Each number is 128 + 32 x the weight over its row's rms, rounded and kept within 0 to 255. Layers, rows and columns count from 0. Numbers have three digits each. The size before them is the row's rms in percent of the matrix's.

# layer 2 attention output (transposed), 192x384, rms 0.0257, rows 59-63, columns 192-383
095:099129175084182133125148160120105123146117170114143128092047104066089098148163100155130160121113091126081088156148101151098191151132138145182118122157077160142098036135111154127103115190099132118142108148088076152119111154110088077115145155137108170110045131151121198122142115072107096142133134089158121182101141119182080121091077165135144107102129120118180127090131104125071165097106155125144106129142118172166132098137116145160168152179127102146127145098115083136132115142081136136147136153128149140142101231194133152113103170161134112178051160034179103152061116124047136083
107:131118133095190112155147139146110064129179133099124151148036180165107129091185106158119089094205184114073170139165144077127112182155122125126161170151102130087086174082129126133173105125140113099105140180169149180143074134140107122140093096149156161140125132113091153167164127137143169117156148147159127139116129096195141196106121149166143134150102149160121143124109097095131127131099092061133085162165095138114127088155133132095118166109119118186125094111130167161129066101133113100143110132180152100118125117160077190126087111146137135136089129114150143086096148156167114138
099:122080202113106146097168113078102125157137177118168156149136100137184092136161105088106112175121119090198148171111139044123137114121123133144127187140138127090157120151130161099145134098110171178129106152145133094114095131086105154146148162148150149114153110146135138089141117180130095114139145128148167100142093117119092146067108135124094135162140111117155118098075110154124111159211054128078127145143070151102116108169075102171132153131099114188138092158170085140137116128095146089071178157131083116072108145100089123165155062091180174107106120147124140112086206119157167074
097:146133174109150110136089156086115155116126140161087090096174094125193120081105095111154140111112093215141136184127123152105098122122085107124162055112168132162122124106135113186137114172069047151200148129139147160097126058138144130066119151090160128139080116207118082131089111089159168149090129114158103131116105184171157069139138073032171083158141109083132105103197154157078084113133153146139126177136096164177132126100138130099079124059169155126131142136111117093087144144149080123122080106153144187130119067109068162073124115093119179116142082086165126171098168124113137103
101:147097107195167167112138047129119141121120173114170139109091122103142177122079160125145114141090087120148142168141153168068096146139123121131167118132168125147169089084130115185120082091128107158137170192115177133152157096080095144152127126132127143131177200139143191129103073151141173177032217088106090139145159163125100063095104123117089155148105145119177132104069204176146099145118229087149187117146158097114068110154135090085125194146100104189117115141141177104126109142110152092184140116142129072133173099110105141102156092163124134104103096132164096072120112118134124133
# layer 2 attention value, 192x384, rms 0.0172, rows 60-63, columns 192-383
102:119114089199128152154083127087125153143086100105156094066093082113216140118093200103139139097073137134136125102122159174058147144087167076182078064111090098153166160124141149108085136072090149117188143120088086066117144158091128118127107141128164140123102134120126079112097151147101115135163140166114134150161097132119125148169178146109132092129129096089103110133101112160138158187142136093116178128133100133127164129100089133125096136174106129124122073148121139166135114146110126117180097116096136167109067104176148091137107145116070114088176104154134115138110147107100147072
096:128146102079147121126075117163126145125105141185037123161124111052101120159134145073102176126112156156089136184131084128137113107086090141197130063167122126159215131154154142115088170151188142121118162144113145098121138158215150125089110099135171093092172176111131115092081074133164115102129161131124163115094230141128098159175137140153132127195122093071096117107114085150159098115146138167145143161131157077144151155134140107132127122115151118179111171114145104121122094090201106140148109113133075125109119131082164143093110147102103054133170146169157148066149137190058106149
100:108119122187215101130157154141085123082121140149171159143110190152136104080102093148159080093116092136114115112103145153159141117160122122097136147150095139092120210164130101128145139101113161076054065097067146159143150140121102090169084151146136084119095145123170159140100098123091127121113155142128163163182130106155118102098109154147139118099082036104191122112137148097155152107097127100101135091100128105133153168144073085162193132121037120139129034085178127138152117108130120176169140135115113102145131178084126102150174127189115136156079158127108117166179120115152158161
094:075131166078136106132076165141077145100070148093102071208130195125161080109117126137124104120139123148096103097124115139174103127125131139154188176085127132109078135131092133100122125204136178109139096184140160096108077103186178098062123140118130083172098135067131134137123081131136140120211116138141194123090095120147140137074159157108137128162147086154092163154135095144124086139140144193169088133112136155102083167160139113107112079127093076140156106139124106108156152114146134093133096159137157155092155190132157117146135163171142105078153111142150159139087098145140179119
# layer 2 attention query, 192x384, rms 0.0207, rows 64-95, columns 192-383
107:173128138130083128119123174156140120122091123076106140113133152153100144121090094125099098125035082128176111136112140112130137123084128055156107136189177130149139135141161179139125173134141107181202117143106074182053136147145128109122151138104169171115100126102159120108127147139165147089165082097143126126095146141094093118081184091163109096117143137082028141088111145074143101179133167138086146103131119113068114101167083128092139106080132133136117118184133182161157089110110180147100115127074127114084062142155095076145170119110055107197117104141081086077142090079141187088
103:136111109091088081116121122084136161131104083139112098091149069137108136111094145103181098134142142113125073127126137143123150129130124111134158133081121133155131048099136119174196136111094118120099084132125126120105111085131096096132098124134111168102149146179139113103125150158098134161094109128118137152158121080107104057168132138170166157120167145099122167138096128086091177145100020191122170117154167103121117148133168107201124120114132152125142072109142102128097164096099086101123145100089127098117119145120091089104105134153106114155172150134145195088073084121136130118
112:137071102102077126188167146138073135098161088156165187155113077160151129108163132172123137133172167118078153142157071129098103116182156236131085100140127149159131151146128104134080106103096147185106085165106136105164125136131155190208102102084181109128143100068120133154102154153139149123124145181161125155119121117176061092230121073085056121068131165082163141149147142114143146107175150133170114058100091106122176120167163085165190109087108156160140106086091114176126146139141139124164137131118135123113096084135167179169104135126070165078062073105140113129149135159187112077
106:136170153134118185100126143084118084139150183146073090111213082145095087099092138116146102103168153101071131138123111092127128151158114139138094186125128112136143110142122038136149093077111208122087088147115161131184133115176169118082139112179198165151108185116107129133110141168138078080122106121141125205136145163132101136141105187118133110170091119125111127152165133191124159149121159099117180099147155178113166100123134133196116099165162142093159065131135132130105133116131131174155147102116139107149110068099075124133112141107162180054111166154142125166138138149090148090
103:153163081096101114134089150138133150069107100092086087129092123106058096092189135147170099137087161123106112159182117113134117162191144117200115058082149190110141122084128155107184129088153161153142144091115073102145142190162095159145094172149138122137054144102161141097196081128212102167192153152124162132138171145118162109144162121194132149134137121172072089150117124117121142120149092131131108132124069158080149136129144115129107109094126140075170154155132127133136102174131122148062138129152120173139139109156129114115105071162101187156152133119148075129131095149126165101
110:055064162180139180135129110143090159133123137186157114051106078093150099081119086151175132170083127145167111098169138144123167184144138180120131185187131104148155156117090027060170141113165155098145123160099115124135147105079097145156149125124144148117148141136138116079106107092139109134177130082176087163160134150168092139121123137107154111146174138139130129090128145120028055164088157146140134116131162128125104139185074020165151139111083123176083137200130118154178137131098126151078177092062155155151148142099089112112147107124153187112143090148078079157123116136128122128
112:112171126116153154103145119168193137145115149156059160128116140121144158255149123132179100122142121123131099102118108112170139144104117118088101154176143100144123149128091164181090171119168064026133193099177162214120097115099161093097161145101119117145124103171098148118174161109094131123131104194111167094138166119210164142079173112115122131139118119102087109124143097091128089166129157120127074146122162131166163151139168139120187153081096116106121097107168113117107114086149133140115129100184091135134111119092117161125113116136132132076143143137116186130135090105174142093
114:096116065160128101141119159172159138131089087101092156180040136140115154111145141174090126096103104136112084149165132138114120147076136129131079127125098157149110099110089058122209177134180114107114132128150158140136144106142125081153113082182102091147115173125137083100108070149117105165121116109135151159155143128180084085113118096118129137137119119176177106100139146150123142098135162132131126088102121101092116096088064137110139104156082093147030195063149102126117094185153104109159158132109134080166089114076097109167136152103094145143156138141134164073168122115079116189
105:113122097125127109153091120114157096137134162149170130145114105133161136142143182177113142176104132122081161164195159123119124120179122112105160189102129145086171090118096133155098110106106148155115107125163126097125166162150170140157094184080156207142120105192128109111135121148123119102102127166090160134100154150169110146119125106096121116186137062186143186062095080128159109140176126098135173125138161072180115160114144183124086105165093117152123117101117169125147111155097082136141144101169104089097085136151183125130112133117102152141110115154179081102169092057167175114
116:142068159094156072226155128168145116088089106193118110146103099189136088151163098152139127128107078120125153180175132092096116126122079175102088155156065165078172080126185142190109095131167131135090110176177132149130108153100124101082161183111182159123129115138126101145111126149104129132098112087131087125095074125128171119158152127137134146124151116176163100148118132105165168148134088099138158139079105081128138143088117123126223121135105145167182099175151126157113115192119047127153072163133105144148097144098127197111126153072103129151136108133157162145057140159171087148
102:133094181112102130146156096178154138131135125096148149109118066107163097076236139127101118172177107122145158091106149153106100110155097155068146103133225119157201103079058134115147156178114098159147092127152122136106140107089092151162185122170097123117107149155114094094125109098123105149161214061125130061068107138187171140197071117093107091161056152106083107158168137111114130089134132123110109123106145136138183160137116151102122123117124123147129159106135153112173153126067080119133110123145140148131149126125143170108166159138212142192121114116102170124166155193084097090
108:113145127107162182119133119128124133134207190183122109140116152084107163129125112191073091059122155101148133038128161085156176108167107107170137157160102133149171088086164119092193159172136180121130121161090058083123156125150141130150152023172124117161132098072153186103152162134154132076122115087116106139144187128130119144106108132140120180143129139118108069096185081182103092136184123105066106105082133112088160182109163160054105126123139144141126126161121107096167131082167134145084165094112089093113129152163136080092143151173171160093130193119073056130112082166137183152
112:186124148088146144160170099137138113102152112189115128130128108165055154126159125150116120112131130108093138119229106124117143192132172140156120090082151158151125104087179111122090150048152113111083152143136141152197112149126112111141144131165122099108122155136150102091137105150083144169166095103126090136156158146133078112123157143167159109100139122144094104121147172048163160056075057152185138186113158176117095144163092154155186183147114187170149144172117108113078129083150111085149180149114121103150083169136174139101153053150075115145099114106178139150115128131161149128
112:107133174072059202100084142103102130133159121144184157087200097128102100156153124096179143080104144137253168106122134165134106144061164132150178081076131072165078093150149121149133130143117138099095109132148106136192058119118188131110107151142115161170133124129147121137121150119117195118088076120068071148144110135152160166144150083131181135126135152118086096087119110126106120177040163138131145073148170108150146096175195153108143166136131173166162164189103145161110123148126051107083108102114107140094086103130195195120134138132200148122124131120159158152119165144158106046
106:096129172079119144117112117116104130169166114132130086171114121119125109154184149137109132189121122121105135131133114083107165115109152175138103096158163120122138139072125131087089086170110110183145112102137068097081121082129055119222127179137135103158138150150127134084116077075146101173179140113106183166034126111077134178188136090129228136088144156185092164192177150162131125114198095075135115175109073128141130095135099107063129122085152104152100123113119089086103138145090095117175141156111171123111129204122160117089162055101118123099147161078164159093169164073107093132
115:150076111079127137143101111117102123117103143116127136171138145153152130131088118093149138143095131119080073112144089050166129155152110104129154138069065148140083176151154057153076103162109034175120149156201202115042114150192142106092130159151123159144143141146138126092093126135084098150147151178151145159075161100116164152147182087143154084065132189115150134161135154124163101141148101127144105114094118081072127163114108117114110125138094153146161197139146151151094130158120119112067110097127133130174149088092108161130105128107119082159121070186152159138152182141118161134
117:163090043141084130191119176158167132107098130074150109187143100158136145099057172150105111135145128114111138167154167063091126102109073105121109136094055156144157166091173156113094123175128174121076142110157097124117162177118082143069159153088155127109107179117125139150133184130110169115084133106111106072152140075123097140140083174133101110106125198121190203128172127072132148148136122109151114111066120103180095135136154143111083070093105190169132085147073141133142182148168099144132074196158153120092185138101121119072124167063115119172135147142116120088090133183125185152
114:142146113193032121111114189122080099104103127154177124158069151112181097139143115165131166133170088108113151091118076107140145170141149172130077009152138186117117162104143051102109192160097111124129176109121079097112115168144141107132118148143108106140141113181106099159129103116125146091122124140106178179086079127138124133132076147105103094125099133123088113148106119112117154172142145076167121153171143143113154117141135093087094164146110125107092155161165113148123149129184071133147082101079155072161098093151161092115147102109240120086151109092149126119146104148132091048
111:137101152151131181089136071133100118153169120113130131092124076120117129095144145155141178142109104128125133156182150103094153083208169125108078146191152120143152061137101129168126109168108174167134142187147096108098111113143068115139114108146126159123156097149093111151164137065176108130159110143135132155068144111169117160122146177145191098092077151139087126123129088120113167097115133112082133179092106168134123115152133117101145133119121154165170125129115110193146155169129156144084118139064112130156118188171091091173102149143144134142068120089172057116132105174135173115
106:107181155111126141160110122155134151147128087136111067161141075118119125156135152152142090115148123117091131109195115146117092088184125152130101117175105080155137136145108179152053169152144164162079137159155159087092144163094096154128103127126144194085129154106132139121177108141163128176152190109111076160165089119101118169109147110143103101077095173089121157137179130114142105204066085167114143163147140118119120155132174112118118117174164138172152114128065124120112161082121147116134111148052110124139151160139186098095075125117097107118187095180113089163126134121150141128
110:115087194130045141136145103153090166158102154115153067134107150107101141147028083091108167191109148154202201134144069087192094163141125142105143085104106135061164147169136134117120134168059155092119144122111101123118071078125100134102103137138104095156111163128092145125130153181138124138147124102181178118168149174128069125079065200167125143173191138131143132123106166178135076147143150097157105054128097159117122097153114114093141155097147138115100066109173131181123073121124142147131107058116114175123154131123116142151169127073166142173101142118094122161135101097140097060
111:089167084121129145096153053187153208131149119158170137107108125194112107151105187141135088149150097083115094177152129115113142081170108117071120116152103085150134094150119151161129149146120124090120070135151097127178148134110150163115152118062177115136096109155110143103131171121147148143179104138155129188126134130154111129188106133122175140105154128155098160116149163101138118129129143128098149122148081164132131094159133122061160173109148197127156158204106125103136086107088151143105185092113130159138139098178121137095130172117125138155115128193184135146144137173167227097
106:145125104180190175082167120083157098137125154137126101091130128175124089120137113190103098130114163146124144134144111128131126141122137105130145123126119191114147135118118171069102136202141127066126118207121104061124132136144082083125113134156095107097123116087166110124192176143100134128170122160107124120142127111131095131132172140144139133158154077119104141108179112211163120114160073117107124135166141139152130156181093121107173101151099084094098184135130105086131128121187104157134140035101085151127096112112106157217101095176166145170177115153121093102112102040199085097
107:179159111113101144037120105068130098103108165183142094149149118116133108095121124117157118120155168070154183110096087177122129155151138146146119146083126088147124194057134088121146130106128112148183131124147139162151061090131139176127082150110170124136080152148160161114172133111105128095163104144102175138082112149187097144142136133143111104145133170123129117152187138173134082165113085133110092160122138169117152111162071082094112129086142100112101113141184159178139095084103129142097109077076094120118168052118138132164100171139144135105099129121110156139101093147141161137
108:097129112164167147134088112165073145140132114149199161145136152135127167155111098113132168205136090124082143129137119170146115118179138101120107108107105107173109136102167129123096107098164121154151155090069167152108121143118118120136162144150170114142076187107127202102150153155163095102093216098164168163178125083100104153117195126096129163064143145154138090098049143150104125114098083129082126085109178095125120093073084202130157114058100199116096177153087145114160151159118099132177129184102127138120180148176071099070168116131111143194136150118162120139107162130058125133
107:148190131108157099102147150111052152117145032150140099121150119096131157136142137204059123096099161143106169142191106141157151134108111116088109112113105090142087101095117147111170147176121172131179161150035088136160140088144054126119103084117149132087087127175149169060077174122120102123136101140151150190164116123111086109111109150145090102144168169125101076078115119136099103121118154055146190095149136160174079135148094118141096100089183176109128081141148139112127115170104109134149167089112169177139166104083138156138137062058143120156122127121161110085141122107150112111
109:118127148143127165124153078130088115144142108160164158112133213169157135098176149084168087134142150130146141090108181133134107088137113143078117145156121119169135105128093132175118167110093169132054058137094090130102163082121146118156170075143127080118188165108135110139100095135139084134110031236114120059126099150131140088113153069123147144175126145117133116160096079073108091130123154153147133103182120133166147160144068160138171135046145190136124103188156081120082165113163150105081135115106158103125120127141143169128148155074156112124118123141148192083098046184149189101
100:150131170139184144143115145129153111130090119080140141063161117110123143128114161114111092071119155111086138111169173124140119092164132197141081166073067117126108159156128141107186117169087134094098137159131080111088134169172084167134082120120142131089111177102098143173078117128073155176128153165195104145163127098081051077114060188102060136172132109161073122132163132073101113079097117046122093145120118158144241124153125097186151080192184143137175087086126151126088100148159128104090089110103104119108133141153159162132134207128118079114169139061103155162097128143171098155
112:186189169105160135129064105083135141131120135111138173088118097161151127117097112182145133183114173105115128078132185055180086086144140095122158161148066154102139112088119147098082145120117155161137164062114105172092083050123136096143097090081158051132127106192122099149085154103085142153100155158159143145099170141141135087141175146176121105052101154107139121118145128146060139165108113097074039148141133128118079129079174146150078092112186133097120132057069137155048091095135154124135133169086123167094129084128166118086097129129169112128103156123159107124151132159103110142
105:194105099172177133138115078108170148111076230160119131109154098098175102101125118151165160048069141111099108087133118087146106107142173131095143100097129141151174161126082102063066134144113125150166154115137100180144099039120113154105127108110168154113164081167154139084108137106140116132161124179100133130153099153172171159111074140084138151166065134193170120154129100128140161094147137145089103124148096144081132164115146149154108118155102100120102207127109099117139122089135142124174117079098171097141190120119101139196100122102107148142138091101141072122161166186051140079
102:102164113096183139118049074102080155126126110161146081173078123136123123120135123127119139177088096134154115130080124146136089153102098187096097132184114098192116181057174179134143147150085117134179108133123166173107111190070104059113128092139103116095140117141147167164112082129039189109094094160166046166099156125115153132124081114157077102128101158143163152123132130084155137129152193082136159122164100150124180197146072134100089126209078109162187111110087088134102141079106120146100111168146176134107110131143188115100129078105127160087151073100149094100096111121102121140
120:104106111136127120144170101137147115124131165119116140092069136124134069203190118095139134113111098122061150185121159065141146039107092126156038066107112116183069089091104140116155188164157137174121109088141086084153145127102115158150124121111148187148122107107148140111103120175193134137122134153116124173088110159170140088142186100076122140072157104129176182083147088091107121094141139158117099161143117164110135111162163145106130155048169103108155199185091064148091137117161202145086157135094104112108127105163143167149194061111116149114136116056166141133167119123163152107
# layer 2 attention key, 192x384, rms 0.0186, rows 64-95, columns 192-383
107:127113152150161173111091194086071147115189105157079114113057132125102171130075155140175123128147121123133119122164107186119099066124051114183111115126164126138127107121102131187147104118171076112154081093157144178099183120120110143132148124140138133101136156079105147190102099167142153086108115131112146047134134156168162124042146122126199122129131105109119134114139156113127134135128131150115086094149106131093135098140090191104122167097126103085148103103069063124099108084177168087110197136111170108103109096158135189161181095196105181098058097114170148109142128183090151133
103:090161132137131097105138151125162135117160104104176079111142173163155142090066116141134112069177131112165104117098152120151177160104107075142151134123125172126120130196112140141143100164183092170129173114086162109135082112099103155140113125098137177048147102101132061149193142138133100122119146155129163118090191169117074116117170133166136100120175163101148106137085132133136105121100171066103131155118113080183122085086122146135139118207114139074124145154135107154172045144166151122131139122188124133088088127096080106107068156112123165094056115105142161118171123101155150128
114:090130113126098128182140158127103174062147098128146149112104112139142125075161151099118112126194127081123110154189133131163181126162139138097124074107116093152153122150103116132155080096211133185085128158136144095192141141145134162167111133130167112198174106166069105106118111115118163133120150125141105124134105106135177110139121183122065126197159151180129156130138186073177140119150103077127110137105128151138175145096191091092108080085121187131099111125093148110185104198120144153170146141123129124102120098141124106139147173069130134157171126136144147148126129146148131082
105:136154138125116102129138132139189194133141064176129092096136104118096094080075124113150142126086165195117111181169087113131073209139129152116135107101145148131147123139187101127139088104081160171129144088146092123075112176113138159140086129138151150100126167147177168128058142145141134151116143175122097119138122178080107117128147139111136173189145164052139118140184161124090164126104142132101140147128126105152075138156108141156087147164121130128121133108145154162155070070120107104115111126181138153144123082056135090189138167101097131142123127141116063157113137160146192127
102:183133134161078140146145099108156164098122157115071139145116163150093109086112135162094119134096139110102080124128084139091198140180150120095099097103164157098137083128175110128137122122106125111093105130071144103125138134128099122128116121100088136179105151070163173092138175106174089137194136114120091111135147138063134121161137122108108100095118102134111148161114101072164145149143056116118121216082178197065178120208115079136059138136157134113119136137118144086128162142142208129111142179102069131127099149128130120126148125132135103108166101169124069073107154134093164105
097:098177188139107148103123080131162132112225079163178163077148096112117101108171154121181140108118156072149125117110113202155235070119194128105118110151182104169139090123103132123156134147079127166146108158095128119121137148145140129147141099142079106103066062175130134106196119040161131140154131107174095133055096109136162116175102094149148118139106086150114139104129063136126108159183125116095106156158087147104119152133111144107058131124145104164122142142140096096131149167156132150173097117084117158157115162138146126123120139125193169108111124162130164137127112214110144117
110:087098123146124163112134165102134125177105148133125131157127144108178117051158150082149089101094149062161179090048234170125087124147095100117132182144137102148133123089093109147114099142112079112149105128118161146142105105103162165131160085167143149155152088141136064082173135179093171138164125118088168102177100145181147131055146084117049170237147083137193140091121133120115116141106151123129127148103155069157071095178092127105170108149125091104045125148123131147129092087132099158128159098140110130165199102107146180123099131151152172117134103079139183114150147138131145179
114:136044136109154140146131121138156156133144123077121163123115139107140143079156138134140149103158135200087069140111144196175144115153069159145128100148150144124090155122080111117136092065180120166128143151103104114161108144070143078136106118201171098131211130117108101139077106088148117125130168133174115132113112140169181100076141081110087152145150142146172141133128079093127139144149148156131118135067116130161188150096164197141162146172100126101114116112126149120142066144166095143168154136174130094203162111133153130110092082160124221185178117113105165111152175160122109168
108:047157144169128159189135091092158174104141076081168106151097133164151125140108153128084112115111119175107134129112157091133015158110109140078102082144147121119173095130166183133129111124151116123112112130104117118153148116082133103124111129113206105190167104136143080160015122208146132179093116123164103139121134221102157126208116086143125110157098090158209179119130108100159108124170158174144149093116115109128141165087083128141110095127129166130152130123121138074155088130103132132159119142123158058096103073123097139065127152109093150125145157166149119146088145091155155133
107:133127123205140151147114077130174140095069081071148152134097140121149148147137166072116107109097128150115040142102087109141155168115136136074139133090092173134159100130120149156162123142137181102081152170136159144155137159088148130138108174130086125111118124187110147156047137144108093115081035120132142127086127107122160101139105103138123118137178119112092155105075134041156100078070147164210146147144147119131118135091136105140125153103112144120194124139136127117152175182103071125150117170167105145138131158084163156134113124126134089145193135150134135110058200111146095146
115:143109137138119110186126084134133078100094109190152090112100107114107138120110132132149177113179146115105152185146089180080047129126053129147116081149113142154102147064130110115128173141078154104123127161127142130146123086073079130146074228119156150096117098167121157101139136206124190110127102146148100189105125208127023109154128067129114099123084059138156189178086107124105075153131112091137137121159147104127116160119159131126114108116067108196089090166116107144048090110141082094152101144162107079172168121114132109086113124079155109172164084157149149124102099138101086076
118:114160045123096149144080160144095104181187103069162138089118117173094143145093120153097141160064116146117150133140128157076116081101107088146107121166154101089105057083129159118084138135179159137130099203123114095146137148226148150132120044092107141100118121138088163129166175142082103134126146139167118130148101127137138161136160104144099109101103109103107138111083097145111091135120106109026165115144105131104085122164150150128118161104139122043144069154081109120127118135160160191122182157087153137116095162163121127159185129112163127124172171081081099126110051131162164099
110:126122133097168155060141104115123172137119154156113128118139170134112157095116147129149124134145140137079074151170149163150134123099103129169144173103134157142067161118120145110139149107073158125106166078100126180146199131135124083097112130161150116100082180085091083133135128175167135143140106089174142105158132151101053149067116115164170130146105119160106120167109189139092115132101158048188169117129124121150112137194102162103144104149089145129140137139173095125151035082081103082094111130050208090131118116145123197172083165121092156137087130114146138124087159124130112139
118:118165137123121124113139146135135131088167119134124092106120137131164096149094059122173140184147149107099171143129136149148165179089105076100156063141106146108131139162118140111106162101056168080128091125111138106129102051118161167066128166155138127098075097109133105136169143135130158125146062075145100146140142069104093098115137135105129101161164173100127090096102120144103175163099166183144190095129180088130102153137063161085149143094140140106150087205154118181177060153085055158113119107094132143189171140151141111100162149097171119087111111166122158245088175124155107103
116:191109113129138151124147136116134006163118098156158082160120122155160144149103091132102128161123127065115183161088106131104095143147160120144088157182165095125139151102081162138131159150119142091160136133143114196102099066116098109143132165141074118136137131124148159103170113122146152120121110150127159104083107093095120166099107128117129108134111141178181144139097116208145096102131148094172138180152145138140138102139120125175085158081125083128140163119163082130122079105182114080161101129091125079079120170210139120104159142127143093161117090104140144118114075109102142142
099:130160131142127144098121117138129186098130160121167055140167124087131093129116133076128135155126203144107104153088143128138190102104183099112152095095106152113119152154173140156130150138161134126058146173182118106100090088123201126116105175102108168159121125140107135096103130050144111152093132086083080121115184019072185132114110111130116145112132116182172164161111145131154151167077061141147117133160137133099107082158202058172108105128097167146095148094120121101135159142086157105151080131070178173129148159082165096120107103141104072099119190136125116136159107116179159156
110:180154146106159108153107172120085067116133097111129133190144156166152116132132175138092158089133150152067211120168175106130016129139116120087151144094117125114136121156161142125136121117175155182035154093121162118135146144126142119170140116111143135167098152180088105144126199163088098101074136146133172070106071116174122110116125121147122166122156178110155137142148110128181098149105093122110106158138201098159207154106163136191106063130151146098142136120098144146165095082116132115141119170087145107106130103149154168135141141156116103137161127151096109128166127173118095138
105:144090145164114136130110133129133071105117188132088105131128080073114114128120144127140134119162166151133236143097135192179085072128066131105123103107199150120158212144111158091205187161157123128139146143104123109123090075139142169095141138186137103117133158145095113131129041198150128131132148147134129104136152186068166152081131168058152126129150140143101073156160088156112160111097127179147098093147162136084139104107078112100123107103111141111064137140106114164113102147121132106114100106089108147120158148149141066141190129103150190099132122113141155174150130099151101128
106:071143127193135160125090111124131083168102155144193099108138081098157094133139104102142107143095086029087165147099076177107084080146093115126106123107180168197162114154097106074156232093120122136106099121078106105145071173096096187123108140111136128106064141142118124167206166165140135114148150105178145124105139133122133141109120117109136109150115140080090125132119147097133106143126119102076097158097155183110151135129125147106122160145087106175142114158127160116206130085175173117120120142054121109093112146160167115133136125139132160147146129088141136133153106123128149112
115:122166091082148147120117160136115148151078186091113076130181099142118076157097118136177148100109177164079079077152124068110115047112125102137079156165116141150096096142098114066105116079178110105110129079123122123147164169108195101154132111126148150135117140161169114058112141163053114173136121122110188171176089189109118077118128140148144171119150113122112095106172133130129143128124182146097146139091111113092179142111181113162126147122117120163168135144125072104065179183178138103083150125076137123124125086113174091125093138124161103143137084104142070129136141105138048095
110:171079158122135088107114125133121250105167134160128123123158119135129100123135169098100159107165145209148052136141075164153134136110171126137156147091089117113093148119092129138158025119064134159188118164067207137113112145127154140124106096131158125131158129142143164098017112118130118109068152124114114112140145216126138085126124115106131104156227124135147071115115209112118140140080134114164135083154100148089097108137104153168117142138104146114121138144106131167075139135108089140134139136114091158183146130040109152127124132144150128129103096153108120151133136167125119141
111:083157140147146094153161148120085120103109068178148167117193117108088127101129105110136089110121063090122107136109146100139233050127217140111102173084152090132121086093093085139092125107106140144147065153129171083153088083118144114124110141133165163140132077116124091172166130062144172129129114103144088087105157125155114193120116110111140086156144124126093138172120108104153155140131128140066138108135156170122099152181146156061139159112077156071124118170100133119200183154153111105061140143118142108069088098163114138135111118143117149111127073143188045114133121172158186108
113:172117094149144140123166110164186130137166176124105157147087129110092186164150136102107101105129152187134057092130122122112138118120121148147139098071073126081086118123113022121157145121121094134108132162089124093151122059170120095087124070154121101108077093103156110129122073155154101135160094136136114126148194153140202121130119167123149164152126128158153137104095087154095160066103117190101085186114149173076109102114140122105154204152159098102149130106122151099079114096139151160097103097165114118169136131100086151141099086114156130086129184126125107149129060136161172173
098:140108179126078117127122120161135123103168136136103114087122173135100108072139086091173122187118192114094150185103122106119075177158133115074115130099119138147147169213131148146090174125102127119146108114144134154135135138164126139094174153119119130137108153109097098147139144218127155157160136147128084127136172214125139155099065142122104122129148102104134140158157164168153201103159160109152140100132152160126065143148129178122162136145154173131091129122128091126132058146159173087097141085133158181157148115101158132151126109143164125109132114169108102133198100183093187118
102:120120157113141178115123118130142141157178147146125217121135079120106152131136111171082194105120147112139185119155102166138045133094077139118168133117121115137104079173101105171114166110135121176061146117151158136155087180098191154170131098105088101129163097077070093168074136199164130115115154017112118098172129167155135138107171131148149082095157193098153138099068146120120106190085068145145097111104127104138167119141166140131134141119136135150125163151148165182083126148121116122189122136145107092115060160137167130136139146147093108142108139126122105088134177153093089085
105:119119126146091088130091110139138143089149131132130123145143085115085157127065169127149155175140125140154111128150123085137191130134147157188126070157185158145104119131171144128114149121110158113142131183078134166138126132140106138112101113109107098113099114118140110139141127070082180137167204114125047095136119064154135183165146113136162099091150108111076086144089138107151201098085151144105101172093053168115101171198094119098143100105140117189127135177064075169173175153122150079119098134147134129143142115186109076147129131135184116166083133104058099127107113241078149093
103:173147135117157094116094164121083190150147103123073112075085112166155134040122104142140081156115066140149170175096197114131100113072056116154095146106143102114161091092111121129132085131203144144156176125171087142163130114116132150154164141087201135113156103156136077156102120173054173144126164128152090115084109170130106119079096103184153085128148120121116150146097143152110191103118175099127097111136149137150134105164141181114107131145154096136137109126126112123151028093139090152113077127113139146116182080075128175165153112144076150130096093117158160128144194122153113089
098:134071105107151123110130129097151107102089160093152076172118166115171193063113143090150129107170150145172180157191130139114078113144072142135143153143127114100162141126096153088089147138121153165141153118125087090124169169129105118131108096112163167138118170168126045089146168193123177078079137146075105064131151170141100122122073178161141127181116151116126105116180156101170171114133152151117138099124176145190074096085127156153144097177153146113109127111135148163150121125157122151157064148077092166108153133137156147106132141146154173145083135066088113170146124120174156096
112:123149122054114147142073165117086180120149111134119145107072147118214151101091084135149139126062174231097051139146159115091177157089126092098158199124104125173105177094114125058122155170140120146165100077085120147142163156106089155131215122041153138121184105112109125161051105054126156139101172126152135152155112093109112149130118133153124122168106168081181120130161144128098119129112118121118158158144138143156142101110104105173157150111145099177161149210112073165102127091125179105104129136124155100123207121133160086080071112148118136086106107137146132174172124146080122116
100:098111150165150143097110122160152177129126176150147164119123124102154066136145150116098078090130185097137098115084105160165153158170167102093146115121132155150175131114126089110104076161103133130061113177178144149153160094151143186101156129115137129046084050119130084097169161056057117161214137175149109181108193051151152155079129112119157163068081105147111136164181091136072158167105134083074133158155150144121138160141140099103103134136108114164165107106146144082127215055165123112132087141129162133093168131095168113111087142102129122149140137188077111148138135136142118124
106:104126113138113083123080125095094160143121141124122068126156116130148114169178109195141161117076117159169162139141123089155178094136123136148149108150132091135088126111102166151113061167107161105176119143104135152117158129150152127167127088124136115141175093115171165082085155034104130139170088106158104146106094160139130183107118118140152117130152067116111110113144154129108118127116196141140133109187062130122077179143144150109174164091136096136127112171104113091087072149124068109106127145166180161176147148058096113105103119122125078104145154134165126154157086118117108146
112:141133122116182150143145122073090185166131129133167170137103134142196125136181080144118117171125098197088094171126175121127079085149090133155123136128074174130106138115078144173113136116165105165130116097180083142142148112077132100123165130097126087117250080096153071141083112193138121132141124152156146153137126170189144123119148086132077124119109173151060079080166180108143167123183137126084092064173089154114141134175136144114134184093169075128145119126087117127051068117147145103093151119071141147142157135126125124149099119171138148095107080137177108117131151120169142096